config.toml
n_head = 5
positions = "rope"
weight_decay = 0.19
Each number is 200 + 30 x the weight over the matrix's rms, rounded and kept within 0 to 999. Layers, rows and columns count from 0.

# down: layer 4 MLP down (transposed), 512x160, rms 0.067, rows 148-190, columns 80-159
# up: layer 4 MLP up, 512x160, rms 0.0716, rows 149-190, columns 80-159
down148,181,192,169,179,187,160,203,225,204,239,222,177,245,159,175,242,216,156,187,236,200,145,193,215,183,194,207,239,202,224,181,180,244,142,205,215,245,267,188,193,234,221,168,222,227,135,234,173,221,195,139,229,140,204,193,176,185,286,194,194,185,191,189,182,216,185,190,206,194,192,192,239,185,256,202,208,197,151,215,217
up149,209,229,231,222,229,235,204,152,203,255,207,184,125,236,204,203,222,198,225,189,208,210,214,175,219,218,173,176,170,210,220,192,150,167,213,192,189,196,219,197,201,167,228,228,203,201,245,222,196,199,255,119,228,188,182,167,222,173,186,221,187,187,239,163,210,230,195,246,195,236,184,189,147,205,221,186,222,213,193,235
down149,193,213,216,205,257,217,218,233,201,82,178,217,194,182,216,188,185,198,176,192,206,222,203,178,243,200,199,215,220,197,197,181,197,209,214,180,184,239,221,216,177,219,186,194,188,140,226,216,189,217,187,211,163,215,167,190,251,179,194,191,201,216,198,264,183,197,216,186,201,219,153,196,181,219,207,186,197,184,235,197
up150,92,169,171,209,189,221,228,151,234,245,231,203,159,214,209,153,183,230,216,176,259,161,168,229,219,187,191,212,219,153,192,181,153,196,218,196,174,192,248,250,195,183,186,261,172,225,248,212,183,200,221,222,224,250,231,177,159,192,216,256,199,162,159,180,183,243,126,177,191,215,168,191,167,210,215,251,170,238,184,261
down150,255,221,189,224,215,201,246,198,220,348,187,199,155,159,150,131,213,157,168,192,151,151,215,226,173,205,264,203,189,195,201,185,188,242,200,198,224,155,277,204,242,232,207,189,174,128,224,188,229,229,262,171,249,218,226,168,205,234,151,190,197,200,205,95,213,212,243,179,202,203,178,171,206,159,233,176,175,197,213,224
up151,157,191,159,174,186,199,223,259,201,199,184,203,230,244,205,178,204,205,196,172,200,202,182,245,122,269,237,191,155,153,199,258,209,128,183,216,176,217,258,235,222,175,221,227,216,202,188,245,182,210,175,215,179,229,246,188,170,190,200,192,223,213,187,136,230,171,190,204,195,158,177,201,242,172,174,178,173,259,186,184
down151,193,247,236,160,234,192,162,186,196,198,220,231,215,183,208,157,212,161,251,217,209,201,228,185,194,218,157,191,160,236,188,248,220,142,245,189,247,183,179,183,206,184,137,209,211,248,240,145,241,222,148,172,211,178,190,214,161,177,238,262,170,199,214,196,122,208,174,211,162,219,223,235,211,236,188,133,208,222,174,198
up152,203,205,194,189,230,190,168,202,172,154,210,266,204,185,178,240,186,216,177,215,209,161,208,176,135,168,223,167,184,218,182,251,192,172,166,196,167,203,219,187,170,189,206,192,186,188,229,194,192,201,217,196,227,198,201,194,270,141,225,116,250,179,195,256,206,183,219,213,182,216,198,214,210,203,155,180,165,158,154,209
down152,203,214,178,167,187,235,176,173,171,125,218,149,198,190,197,216,206,256,223,197,174,219,196,207,211,239,192,204,225,230,213,170,204,182,206,196,197,163,191,186,156,204,172,175,214,238,161,215,196,179,162,181,201,218,170,183,165,205,214,265,218,175,187,187,219,196,235,154,209,178,192,233,176,223,214,214,254,235,226,164
up153,234,173,175,221,117,193,176,217,233,271,204,215,180,234,183,188,184,244,233,204,177,193,227,173,174,267,215,223,176,173,237,177,223,144,161,199,232,155,187,188,213,193,242,222,199,189,217,259,211,207,167,151,202,186,265,201,230,141,205,178,215,222,202,202,188,225,192,186,188,211,183,241,173,210,169,183,195,210,203,192
down153,191,172,212,219,194,233,182,175,246,148,173,197,204,198,222,205,242,199,212,232,198,221,198,211,118,149,192,203,247,222,194,171,216,186,183,189,262,186,190,167,175,220,157,165,202,184,215,204,261,181,190,195,175,201,242,257,212,182,181,181,217,242,220,214,246,186,164,199,195,160,189,211,225,189,158,188,239,199,212,174
up154,200,211,263,168,193,169,196,210,165,175,219,191,161,238,224,212,248,224,215,175,247,208,176,251,258,188,205,193,258,198,212,240,156,161,204,214,189,172,203,186,229,198,173,217,144,242,201,187,192,264,205,183,173,257,185,154,203,231,171,207,206,223,194,176,170,147,209,205,189,157,169,192,150,200,224,192,151,139,180,157
down154,208,283,208,169,186,200,196,210,250,157,203,196,158,220,164,210,180,195,173,164,156,191,181,219,229,158,202,262,196,176,223,263,222,189,236,174,221,177,204,223,209,187,179,175,203,146,137,104,186,194,165,218,174,245,189,197,143,181,210,207,171,236,217,160,230,190,242,258,190,206,228,162,160,147,200,222,175,168,199,179
up155,154,186,210,215,198,228,224,200,233,267,217,196,176,190,204,182,219,197,256,211,184,188,268,207,232,168,141,187,158,130,143,237,169,200,232,196,170,240,196,146,156,174,187,227,179,194,262,174,230,232,210,212,161,234,190,157,154,260,198,219,204,161,223,160,189,182,188,160,202,166,143,186,242,191,207,220,199,204,205,224
down155,161,209,203,167,188,186,200,230,197,239,227,184,180,189,181,173,199,223,230,178,196,234,195,225,215,175,189,235,175,214,193,194,188,184,206,172,223,214,198,200,167,215,227,192,197,217,155,248,207,242,137,201,222,194,162,233,170,193,195,186,192,158,135,181,270,158,210,216,183,194,234,204,184,199,214,203,237,228,218,207
up156,150,190,247,201,239,189,273,198,176,243,193,176,239,197,224,101,160,205,231,202,198,203,216,221,170,193,203,239,111,193,153,210,218,166,245,179,232,188,268,205,210,198,232,197,206,253,179,178,165,235,214,182,172,228,193,138,192,186,190,161,228,205,194,201,240,168,195,193,169,132,166,182,215,230,183,144,201,191,206,247
down156,182,244,177,262,214,187,175,227,220,139,162,194,209,230,227,194,176,154,144,232,223,200,216,185,223,199,215,215,195,214,221,208,189,170,245,169,201,213,167,204,242,172,193,218,167,224,189,190,232,183,195,254,199,231,172,177,192,174,227,200,173,168,226,297,171,167,160,219,203,201,179,247,134,237,188,188,195,231,166,257
up157,183,239,250,210,181,159,168,204,288,215,193,204,225,195,154,235,180,234,258,133,231,161,148,247,167,200,211,194,150,185,167,190,188,247,206,220,178,166,243,210,253,148,188,219,204,189,195,202,207,180,204,183,189,200,266,154,188,181,219,200,238,173,126,161,201,211,194,146,157,185,212,195,192,166,258,175,194,192,136,152
down157,207,245,188,231,256,180,232,191,174,175,199,212,251,141,213,284,142,151,203,198,273,205,190,203,124,231,196,179,189,246,248,169,263,168,157,181,172,184,160,148,236,142,204,234,157,245,238,233,248,184,162,201,198,194,186,164,157,214,198,190,211,200,118,230,167,222,231,228,218,238,147,228,227,206,147,149,180,178,173,177
up158,225,180,199,181,176,147,178,252,130,236,207,211,179,205,189,133,260,237,238,214,185,182,220,260,187,223,200,223,197,108,201,246,166,241,191,232,134,198,190,193,269,230,217,196,257,193,210,180,179,224,155,206,154,213,174,187,198,194,161,208,200,214,142,142,229,184,128,192,212,192,194,210,204,178,220,242,208,236,188,190
down158,204,239,160,204,218,209,112,202,203,265,178,211,221,183,201,184,239,141,257,258,229,226,184,212,222,245,213,143,151,236,233,220,234,204,185,156,232,238,116,209,237,199,202,222,238,201,189,179,220,188,189,191,201,138,153,203,165,134,201,153,230,156,236,116,237,198,213,235,215,183,234,235,161,224,183,186,189,221,179,193
up159,234,226,172,189,181,167,167,202,183,185,198,204,221,251,258,212,207,225,236,270,221,205,204,229,198,222,249,194,213,177,204,174,172,229,213,227,210,145,242,199,239,197,180,178,170,189,188,226,192,228,261,241,203,202,216,196,135,227,156,230,224,174,228,216,237,162,209,176,201,195,224,208,222,133,188,232,144,203,209,176
down159,198,155,215,181,270,213,171,177,180,169,193,231,197,207,163,205,196,193,214,218,213,202,168,204,204,219,223,195,179,202,227,186,272,221,198,159,118,228,206,230,201,264,216,238,196,132,263,230,120,213,231,225,189,198,176,214,193,164,172,183,236,232,228,152,204,183,219,215,173,193,262,189,203,216,297,203,180,182,252,179
up160,179,214,158,190,183,195,229,219,212,190,213,223,269,227,186,252,203,165,181,164,160,201,191,239,184,198,198,178,210,106,216,239,197,203,160,279,239,170,237,194,180,198,152,281,250,217,213,182,223,183,182,181,194,207,195,185,231,217,140,187,233,185,197,192,235,208,184,194,206,229,211,199,242,168,179,261,172,133,172,151
down160,233,229,192,156,183,215,208,213,203,95,195,193,199,198,177,203,172,218,251,168,191,234,215,236,166,210,154,200,224,186,194,173,226,171,216,174,173,212,223,208,171,191,179,181,187,194,174,182,152,211,225,215,188,173,189,174,163,240,188,183,234,217,186,275,188,202,206,239,116,205,227,161,191,183,234,235,151,243,206,217
up161,166,196,231,253,217,200,192,184,203,193,269,213,241,225,224,203,198,222,209,161,194,200,238,180,155,219,126,181,168,221,154,209,172,256,209,209,196,190,190,170,185,154,199,201,217,186,168,207,172,250,248,177,256,243,293,191,193,241,226,206,175,202,233,231,228,186,183,209,200,191,164,259,173,160,166,179,190,176,190,199
down161,178,226,201,194,246,209,174,215,191,226,209,115,184,136,205,195,233,199,236,182,203,241,182,189,235,246,190,227,178,174,164,192,234,191,221,207,164,193,210,157,236,219,211,229,259,145,167,224,199,180,137,229,215,176,203,186,218,220,134,202,228,236,195,168,173,194,232,195,237,225,163,191,270,210,256,146,239,164,208,179
up162,145,198,249,190,226,203,271,220,154,175,206,212,239,227,187,191,263,235,198,188,142,154,200,246,173,244,196,170,147,198,195,250,196,268,191,229,210,156,244,223,163,213,165,242,224,224,201,181,204,190,202,166,190,260,142,181,244,246,176,190,223,202,167,182,236,204,170,188,223,170,232,230,238,189,248,201,177,180,198,246
down162,193,242,184,213,164,180,225,249,202,243,222,206,224,237,175,220,220,227,250,202,223,245,150,200,189,182,199,253,197,210,213,149,188,141,158,146,163,191,196,150,188,225,196,257,150,195,186,278,227,148,163,225,169,167,198,188,185,204,149,186,237,223,202,246,220,171,189,203,241,174,174,191,204,241,170,169,217,215,253,180
up163,175,195,161,167,208,185,256,182,216,236,201,200,238,225,182,156,205,185,197,199,207,176,177,184,211,225,182,201,149,222,145,224,242,166,192,188,207,161,180,182,260,174,222,187,189,169,219,191,192,159,212,159,233,252,243,187,191,177,206,185,248,210,215,162,241,187,224,162,211,236,175,198,212,209,237,206,140,283,175,215
down163,198,161,217,218,174,196,179,203,167,111,239,236,200,216,219,266,224,184,178,180,199,197,191,231,163,181,153,157,226,153,214,200,211,232,249,217,175,241,182,181,165,202,234,215,175,201,212,218,228,197,175,181,190,224,138,227,175,178,207,203,243,201,196,259,234,184,149,202,186,221,229,205,203,199,217,230,170,215,184,236
up164,149,227,199,168,208,199,234,216,159,209,209,213,225,246,221,136,236,200,219,204,185,243,190,222,201,211,209,231,209,175,153,176,154,219,203,207,185,227,218,244,199,207,171,266,184,242,222,167,256,271,226,174,222,224,190,160,161,199,202,142,204,222,165,187,187,187,145,179,202,181,176,225,211,242,237,201,187,218,201,254
down164,133,178,199,217,221,225,222,207,218,172,173,250,183,268,203,229,195,185,196,185,202,222,120,202,174,155,211,168,188,155,243,200,260,276,230,208,143,198,227,206,201,200,209,188,131,187,236,218,179,197,164,203,177,190,181,169,204,184,224,174,170,222,172,286,182,170,195,187,182,196,168,213,222,179,224,224,195,195,246,204
up165,241,178,222,162,145,158,152,169,292,192,189,200,145,187,196,204,192,199,206,150,220,220,210,232,223,246,166,214,252,155,185,189,169,204,219,235,182,176,188,220,204,177,196,158,223,173,172,189,174,204,181,123,195,247,206,191,215,200,234,228,219,200,163,184,211,216,198,200,217,207,244,181,181,170,223,226,170,243,166,219
down165,194,193,245,216,216,189,159,214,224,147,197,239,158,168,223,232,161,180,234,226,185,184,219,202,227,156,203,241,227,227,191,209,252,220,224,226,215,195,191,233,185,194,186,248,154,202,225,188,163,187,144,219,204,210,198,229,150,179,260,200,206,196,208,192,187,223,198,202,160,178,268,197,165,207,240,199,144,204,165,215
up166,211,234,258,204,187,196,179,178,210,195,168,215,279,229,187,173,189,172,224,167,187,204,233,178,229,193,184,236,216,173,235,196,207,224,202,183,188,191,194,229,197,187,183,192,169,229,252,203,220,167,182,243,165,277,203,181,183,186,223,152,162,148,197,210,175,204,193,192,165,196,189,188,174,183,176,234,124,208,177,217
down166,231,192,136,224,185,197,205,239,218,233,194,204,203,237,205,194,244,205,231,190,176,166,173,182,204,203,189,208,207,168,172,220,161,178,210,169,187,198,183,197,219,223,250,207,212,182,172,192,202,252,191,193,185,161,200,181,235,259,213,222,186,206,206,108,217,194,252,220,228,190,193,179,208,195,152,227,200,193,172,188
up167,168,191,163,224,202,223,182,194,235,214,155,180,207,228,203,143,226,182,289,209,228,239,197,182,225,252,223,180,222,172,215,222,162,203,255,140,213,172,200,181,187,214,267,198,144,191,189,241,175,249,235,188,198,194,199,200,183,166,211,224,199,131,209,150,180,191,168,171,221,192,217,196,225,222,149,190,194,176,207,206
down167,169,201,209,231,148,189,153,176,154,144,202,211,228,184,225,150,247,250,265,163,240,197,189,214,196,189,198,247,172,187,248,208,248,214,267,205,121,192,228,246,245,163,191,230,196,220,226,256,150,195,214,206,158,201,213,220,131,188,221,226,183,150,174,196,203,154,175,218,160,229,255,201,261,190,200,225,231,208,201,193
up168,176,205,227,246,157,169,189,192,178,207,251,223,190,216,151,169,180,177,175,209,187,187,185,241,200,224,225,210,246,225,220,221,180,169,181,228,137,232,152,184,177,218,226,190,163,183,167,209,208,180,236,179,201,234,200,204,218,189,193,189,273,192,183,189,205,178,191,190,169,168,139,231,197,216,138,179,202,228,180,202
down168,200,185,146,182,250,226,255,211,213,301,187,163,219,192,205,181,239,172,186,206,158,202,236,178,220,230,179,233,186,173,217,204,236,224,227,213,288,155,187,176,185,229,206,186,218,230,161,240,184,213,192,201,165,218,227,180,214,248,188,187,201,152,265,195,193,230,226,178,203,205,169,211,220,167,204,233,184,120,225,166
up169,209,248,198,205,196,214,207,154,174,208,265,197,203,274,252,159,152,194,198,155,181,186,217,200,188,181,218,170,190,197,178,274,174,251,199,220,240,206,208,220,213,157,223,237,232,219,194,166,150,220,155,195,199,259,153,174,241,148,197,138,189,224,163,199,216,217,195,186,190,224,224,217,209,112,191,222,187,221,242,256
down169,197,203,211,251,225,194,206,227,227,112,185,182,200,188,204,192,197,190,176,174,240,214,220,183,196,235,203,175,190,247,232,170,216,197,187,117,276,186,275,195,222,203,198,204,200,220,192,197,214,184,211,174,244,163,218,181,195,228,202,144,196,197,221,194,192,190,209,161,207,167,217,202,174,203,209,207,144,190,226,227
up170,188,184,192,169,211,159,163,192,243,241,172,179,195,180,143,223,213,186,241,203,219,208,214,259,164,202,179,218,273,209,230,224,183,189,204,194,168,176,224,209,184,148,119,171,175,191,140,153,193,232,183,190,215,223,226,148,231,189,189,220,256,184,190,208,237,171,161,186,158,243,195,185,218,247,228,188,176,204,146,231
down170,236,219,212,255,141,233,174,196,261,144,218,239,220,212,200,217,207,197,180,216,187,171,222,146,187,200,252,143,206,211,222,214,200,159,194,198,198,175,178,185,231,171,242,175,220,228,239,206,185,192,185,212,221,146,172,232,189,263,176,150,184,186,210,211,222,168,194,223,199,217,191,182,146,236,168,235,206,217,200,192
up171,204,199,195,201,264,204,198,252,186,155,220,192,203,195,157,196,226,214,191,206,164,124,186,224,198,268,200,206,156,150,168,218,199,225,133,219,206,224,253,143,213,190,219,207,239,139,185,196,175,175,173,202,171,202,204,151,235,170,237,219,218,209,231,130,235,195,212,229,220,231,147,196,256,227,196,229,146,209,194,222
down171,213,188,224,172,195,255,177,181,180,236,177,210,151,192,209,186,229,129,242,235,209,200,192,156,179,212,216,209,179,201,222,222,206,214,238,160,246,198,148,188,212,242,210,249,218,164,207,144,198,262,191,69,160,132,143,168,208,178,198,236,258,246,258,176,225,232,218,181,159,190,133,241,222,206,217,194,224,198,229,170
up172,191,223,197,205,209,139,219,235,132,218,186,204,251,241,239,213,226,202,219,197,226,224,199,243,168,195,170,146,221,173,218,171,197,147,186,189,153,203,208,222,222,135,208,237,166,254,155,201,186,242,215,228,221,167,217,187,183,190,195,193,167,213,180,172,188,81,173,193,186,170,194,193,168,233,146,182,194,208,181,163
down172,184,220,201,175,190,198,116,183,201,150,117,198,202,197,228,206,191,137,201,158,196,201,201,238,197,174,161,282,225,229,242,171,203,222,232,167,198,182,218,220,162,140,152,195,154,166,237,207,169,203,193,202,209,233,197,196,259,157,242,120,201,183,200,196,202,223,165,229,167,175,248,205,229,221,263,176,192,192,226,209
up173,204,172,205,204,241,171,218,212,233,219,182,187,177,258,180,201,195,186,204,200,173,136,220,238,150,178,178,201,223,185,214,184,181,209,202,227,231,174,207,220,224,154,202,185,246,210,178,192,218,187,229,198,233,174,237,187,169,137,213,149,153,236,174,215,193,188,183,220,180,235,197,210,179,211,231,221,206,243,232,178
down173,216,225,219,223,221,202,176,187,217,243,215,224,164,188,235,219,205,162,184,196,170,156,210,214,214,245,174,223,197,201,235,217,163,212,276,192,199,216,191,207,141,131,170,122,195,220,191,261,214,220,196,220,228,205,203,164,187,197,214,181,216,198,174,226,184,180,241,244,175,208,194,177,259,145,201,160,186,166,179,211
up174,234,193,197,159,193,127,226,196,103,194,128,191,243,187,289,184,182,214,201,251,185,181,140,216,240,213,164,137,210,120,198,178,178,209,219,234,195,206,231,203,214,140,224,174,175,208,163,192,261,162,280,207,211,176,182,150,187,191,161,184,190,139,200,190,181,233,186,222,227,126,159,263,192,178,154,243,181,209,183,204
down174,140,181,239,224,206,148,184,172,90,153,192,259,235,190,192,177,237,177,184,151,172,186,241,235,171,210,212,218,186,193,170,262,138,218,226,252,151,179,216,210,270,222,191,215,264,143,204,203,139,204,286,141,214,244,224,191,241,101,210,143,241,151,198,153,259,225,146,221,191,196,252,220,250,169,221,139,238,219,186,232
up175,156,184,166,157,166,188,193,169,265,181,183,222,222,201,215,211,271,205,203,143,210,232,214,189,215,188,184,223,179,190,212,237,182,190,115,226,211,173,203,196,229,213,192,192,165,145,239,167,200,243,195,174,220,194,237,216,192,155,172,209,206,125,214,210,204,192,216,190,225,226,228,220,155,213,170,225,187,137,187,231
down175,257,238,157,239,161,220,154,235,246,159,211,238,233,196,205,168,156,159,172,273,245,180,180,184,213,220,227,211,172,184,186,187,212,202,164,192,254,187,197,251,246,224,261,168,202,212,216,207,209,140,189,201,261,221,175,178,187,207,232,235,183,180,236,159,184,171,197,213,212,203,205,211,127,240,178,208,213,190,207,211
up176,195,207,177,157,181,196,192,180,263,192,158,258,225,264,202,227,257,253,186,210,159,208,197,198,155,179,190,219,203,179,149,215,229,195,196,225,173,187,197,185,233,256,192,190,210,202,186,170,184,193,140,183,193,192,264,177,204,185,232,260,221,177,169,130,174,197,191,181,223,218,194,210,214,174,195,232,160,174,182,189
down176,226,211,188,276,184,176,201,219,188,94,231,196,211,222,165,174,185,225,225,191,234,222,201,157,150,198,201,191,212,224,206,185,168,113,216,161,209,205,199,185,155,145,232,267,171,226,222,197,215,195,163,203,230,187,169,188,164,178,235,228,172,186,198,224,160,151,225,181,205,223,290,192,217,192,166,189,185,206,231,178
up177,174,204,201,195,227,149,182,196,255,187,215,255,196,239,202,167,233,247,224,161,189,213,166,175,188,223,193,165,200,189,191,226,218,193,166,210,153,222,116,177,174,201,223,220,183,260,141,206,245,193,230,186,227,187,175,172,200,236,239,177,183,177,174,188,155,188,154,154,223,219,113,222,210,220,167,188,171,219,251,191
down177,174,165,209,178,227,226,214,189,177,132,172,146,188,168,200,186,255,192,198,191,147,203,189,171,220,159,231,203,176,237,185,240,213,202,203,229,225,173,188,190,210,230,202,172,211,164,179,161,170,197,177,217,231,217,231,199,227,156,237,170,178,175,239,143,192,198,273,230,281,206,193,163,185,178,193,176,148,221,206,183
up178,194,214,174,229,229,188,230,252,285,207,206,203,199,235,141,216,233,221,149,209,157,145,235,216,145,214,184,150,181,212,174,211,188,211,196,247,172,119,231,153,239,148,224,186,276,239,231,143,243,143,188,207,192,218,178,173,196,204,196,166,200,214,190,210,142,193,172,195,207,172,176,197,220,221,216,155,202,241,198,193
down178,246,168,260,209,175,195,161,199,145,145,140,220,207,224,240,204,213,131,155,139,172,167,191,215,174,206,195,180,224,228,254,184,233,241,176,230,171,143,211,189,211,162,225,140,158,179,186,244,224,246,198,223,218,223,196,279,188,128,212,209,172,159,226,246,200,171,248,213,186,211,226,221,202,251,232,244,185,201,162,195
up179,199,192,158,206,156,172,224,231,185,219,190,193,260,181,241,205,144,191,235,194,206,190,181,190,202,221,256,139,184,170,209,172,206,245,219,159,193,185,234,152,281,172,199,210,174,213,218,232,167,187,170,200,242,204,187,201,195,188,240,169,217,121,190,224,203,158,192,123,149,173,193,165,230,142,222,212,130,155,245,200
down179,262,257,190,221,209,235,158,209,189,117,150,221,219,241,235,178,182,198,206,200,181,204,229,239,228,193,183,198,176,226,184,220,201,222,205,218,162,228,190,241,155,200,146,221,148,236,234,216,148,164,223,281,203,213,161,238,176,158,224,189,143,180,224,223,181,140,182,211,187,186,289,212,194,197,140,229,115,274,182,196
up180,172,179,183,233,181,186,240,249,210,219,186,174,190,169,184,176,207,238,194,202,197,207,187,207,181,199,193,150,237,198,195,236,210,207,175,231,155,160,287,226,200,215,252,210,216,174,179,237,215,246,239,182,201,203,200,187,210,245,209,193,162,112,205,192,234,192,210,137,187,238,104,215,157,196,188,234,210,202,196,205
down180,239,197,191,200,171,190,160,251,173,265,204,213,185,194,229,189,185,175,182,216,226,192,213,129,219,212,204,165,192,243,214,190,201,188,227,170,176,236,198,170,190,203,172,197,217,190,200,203,224,212,243,203,180,148,188,231,206,208,233,197,241,162,211,91,172,193,198,215,174,159,236,194,187,226,235,234,219,197,179,228
up181,243,216,215,166,182,192,210,213,189,212,171,197,201,172,178,185,192,286,276,186,229,200,222,254,127,226,150,207,228,231,183,258,207,204,212,143,173,199,222,183,177,150,169,197,138,189,218,217,210,213,191,205,246,176,136,197,228,227,129,171,220,180,175,161,217,238,237,183,186,182,210,220,261,226,229,194,125,192,170,230
down181,195,269,224,185,180,166,164,169,252,190,157,270,230,219,230,239,213,224,184,228,215,181,275,209,210,195,222,229,239,217,160,220,210,134,170,158,275,162,214,214,198,239,215,199,206,195,195,254,165,178,134,151,194,156,195,189,224,240,157,217,161,177,162,151,187,181,241,258,175,201,222,217,172,225,163,203,167,165,177,165
up182,157,242,215,171,180,183,248,192,163,214,213,205,215,212,218,217,220,247,219,177,232,143,228,200,236,187,232,190,165,207,192,206,200,213,161,230,173,172,225,201,246,164,188,215,185,172,190,179,167,186,225,128,196,208,206,170,179,170,274,184,194,179,202,194,189,177,206,228,204,171,192,187,197,160,171,219,162,175,235,196
down182,192,166,195,217,206,242,158,215,217,180,180,225,169,192,213,197,223,207,214,208,232,171,214,183,224,177,183,189,243,125,183,159,237,194,172,229,193,231,212,233,212,202,185,192,257,145,241,246,212,189,208,158,188,184,162,220,214,214,168,224,208,200,186,192,208,185,131,194,219,225,206,212,219,251,237,214,209,198,205,203
up183,218,199,232,176,175,117,159,241,236,221,187,214,212,199,208,142,232,177,226,239,225,226,170,246,212,181,214,164,239,190,237,217,176,188,174,238,216,200,165,159,221,196,207,207,196,222,182,200,213,192,167,178,199,254,269,184,209,186,182,218,215,205,188,210,229,177,180,212,197,190,216,199,152,178,186,228,190,198,170,206
down183,239,203,183,169,159,251,203,234,208,200,218,166,220,189,217,190,226,185,235,202,181,177,206,175,232,195,183,142,170,205,211,222,224,227,154,207,200,217,225,139,252,245,249,172,213,188,212,184,174,208,220,198,199,189,222,228,217,257,145,183,249,164,176,202,236,211,197,150,166,228,206,253,182,187,230,203,213,179,215,166
up184,173,187,182,192,171,137,197,185,224,219,249,213,183,190,198,215,223,207,226,194,240,201,216,192,192,225,184,185,186,116,224,216,198,195,196,227,216,175,154,244,192,172,221,255,208,195,177,164,201,211,230,155,226,221,191,212,172,159,225,173,181,213,169,169,222,150,229,215,223,227,207,148,202,169,181,230,179,209,227,243
down184,207,236,167,220,216,194,245,245,228,253,236,185,185,175,202,220,189,195,170,238,177,142,211,212,183,250,224,162,169,205,201,216,193,208,198,164,241,210,226,141,209,239,163,189,259,192,223,214,190,207,168,191,212,185,224,204,219,289,152,212,201,244,230,163,188,210,206,158,216,194,174,186,223,179,246,216,190,193,217,189
up185,171,146,231,180,202,225,226,258,207,207,169,171,241,223,264,188,198,161,199,179,221,144,203,224,170,209,177,193,192,154,211,193,143,190,205,186,199,229,208,171,197,242,218,134,160,198,233,191,220,208,180,241,197,187,219,198,189,195,207,201,182,203,204,168,144,178,215,179,196,183,192,279,170,192,187,252,220,186,202,245
down185,201,221,185,278,231,150,237,233,177,211,261,194,176,198,181,216,158,187,172,199,243,228,206,177,171,161,238,178,177,173,170,195,211,203,215,174,176,203,205,216,215,218,186,237,193,144,182,214,181,227,227,219,186,148,233,170,176,218,191,174,215,203,184,250,161,196,233,227,244,192,157,206,180,164,197,157,225,228,228,206
up186,185,153,198,177,179,187,162,207,210,249,247,208,218,203,175,155,236,236,201,218,141,186,196,239,222,219,215,163,214,206,204,141,219,141,160,224,187,243,181,199,201,207,246,239,190,235,178,201,256,178,220,156,187,185,241,188,209,224,202,198,218,146,183,165,181,204,196,171,191,174,199,182,219,188,208,208,174,243,178,183
down186,208,243,248,213,212,187,190,169,207,110,167,224,220,165,205,232,180,147,231,165,199,223,140,172,191,193,238,201,154,206,210,218,177,194,203,164,202,183,200,210,220,206,198,187,147,214,211,223,122,236,175,227,241,189,225,246,151,222,197,198,145,203,259,238,107,201,242,261,222,184,207,185,194,227,178,160,215,151,159,226
up187,203,165,207,226,153,212,218,228,228,205,213,236,250,255,236,242,192,280,180,198,210,207,159,147,198,217,254,220,178,139,208,278,242,161,161,218,171,223,183,220,214,179,202,134,186,184,211,152,229,196,211,185,166,185,225,221,192,245,205,163,181,191,215,168,180,197,188,211,233,206,177,189,158,254,224,196,192,201,179,214
down187,204,185,205,148,178,188,239,237,131,205,195,227,177,168,172,205,179,246,186,243,253,191,212,229,147,221,228,216,205,211,205,182,156,216,183,218,163,203,240,189,241,239,205,156,179,169,192,194,152,246,182,203,235,164,181,158,225,204,178,191,226,232,180,228,213,190,270,144,173,179,163,201,203,212,167,183,213,148,243,173
up188,181,232,167,166,225,204,218,232,229,235,197,158,240,203,213,190,179,237,173,178,191,233,230,187,183,175,236,176,225,193,184,165,136,217,209,196,178,186,211,243,235,252,168,187,150,185,194,154,248,236,222,215,245,174,212,182,199,229,148,213,170,178,204,196,197,185,170,124,191,225,162,170,211,215,219,172,142,185,191,224
down188,225,176,231,166,160,214,156,238,176,227,251,146,224,219,210,207,144,185,202,211,232,197,203,215,190,189,201,192,188,162,188,189,199,202,255,208,230,234,168,189,230,227,187,220,191,185,211,167,224,205,216,214,195,165,204,174,131,178,189,180,188,163,266,93,178,209,245,145,204,206,203,189,209,141,228,246,197,206,179,269
up189,188,228,208,125,237,182,228,180,203,201,171,177,259,194,185,164,176,227,224,201,225,200,220,238,232,168,219,189,157,227,204,238,190,211,233,223,184,196,184,226,225,240,172,212,228,136,252,199,137,231,171,184,207,274,183,164,201,203,214,173,180,221,161,166,217,232,194,237,157,187,209,202,148,234,202,159,174,179,220,209
down189,216,217,188,183,242,206,199,255,210,198,172,182,191,185,201,195,204,213,250,207,185,188,211,164,174,199,190,195,201,228,251,137,109,161,185,165,218,214,213,127,144,163,245,198,169,255,182,248,202,188,206,203,241,169,185,163,200,237,168,191,255,190,192,248,174,223,211,196,206,184,202,230,150,171,173,204,249,184,225,221
up190,146,222,227,197,198,210,163,151,209,235,167,198,193,217,203,165,215,217,217,240,208,183,115,170,227,244,192,202,126,167,231,184,228,230,214,164,205,190,174,204,247,199,242,151,197,210,239,208,190,245,161,191,227,194,230,150,176,174,228,171,145,201,185,129,167,174,208,199,220,184,144,215,215,259,279,225,166,230,233,189
down190,207,236,190,229,227,198,199,166,231,74,187,202,243,189,222,175,237,253,170,172,179,194,270,200,263,159,150,200,199,205,183,211,218,181,211,184,212,204,195,218,201,162,170,221,202,202,183,184,182,176,196,202,182,216,191,168,197,185,216,200,233,232,190,305,178,184,200,231,191,240,188,179,227,168,194,182,151,184,202,209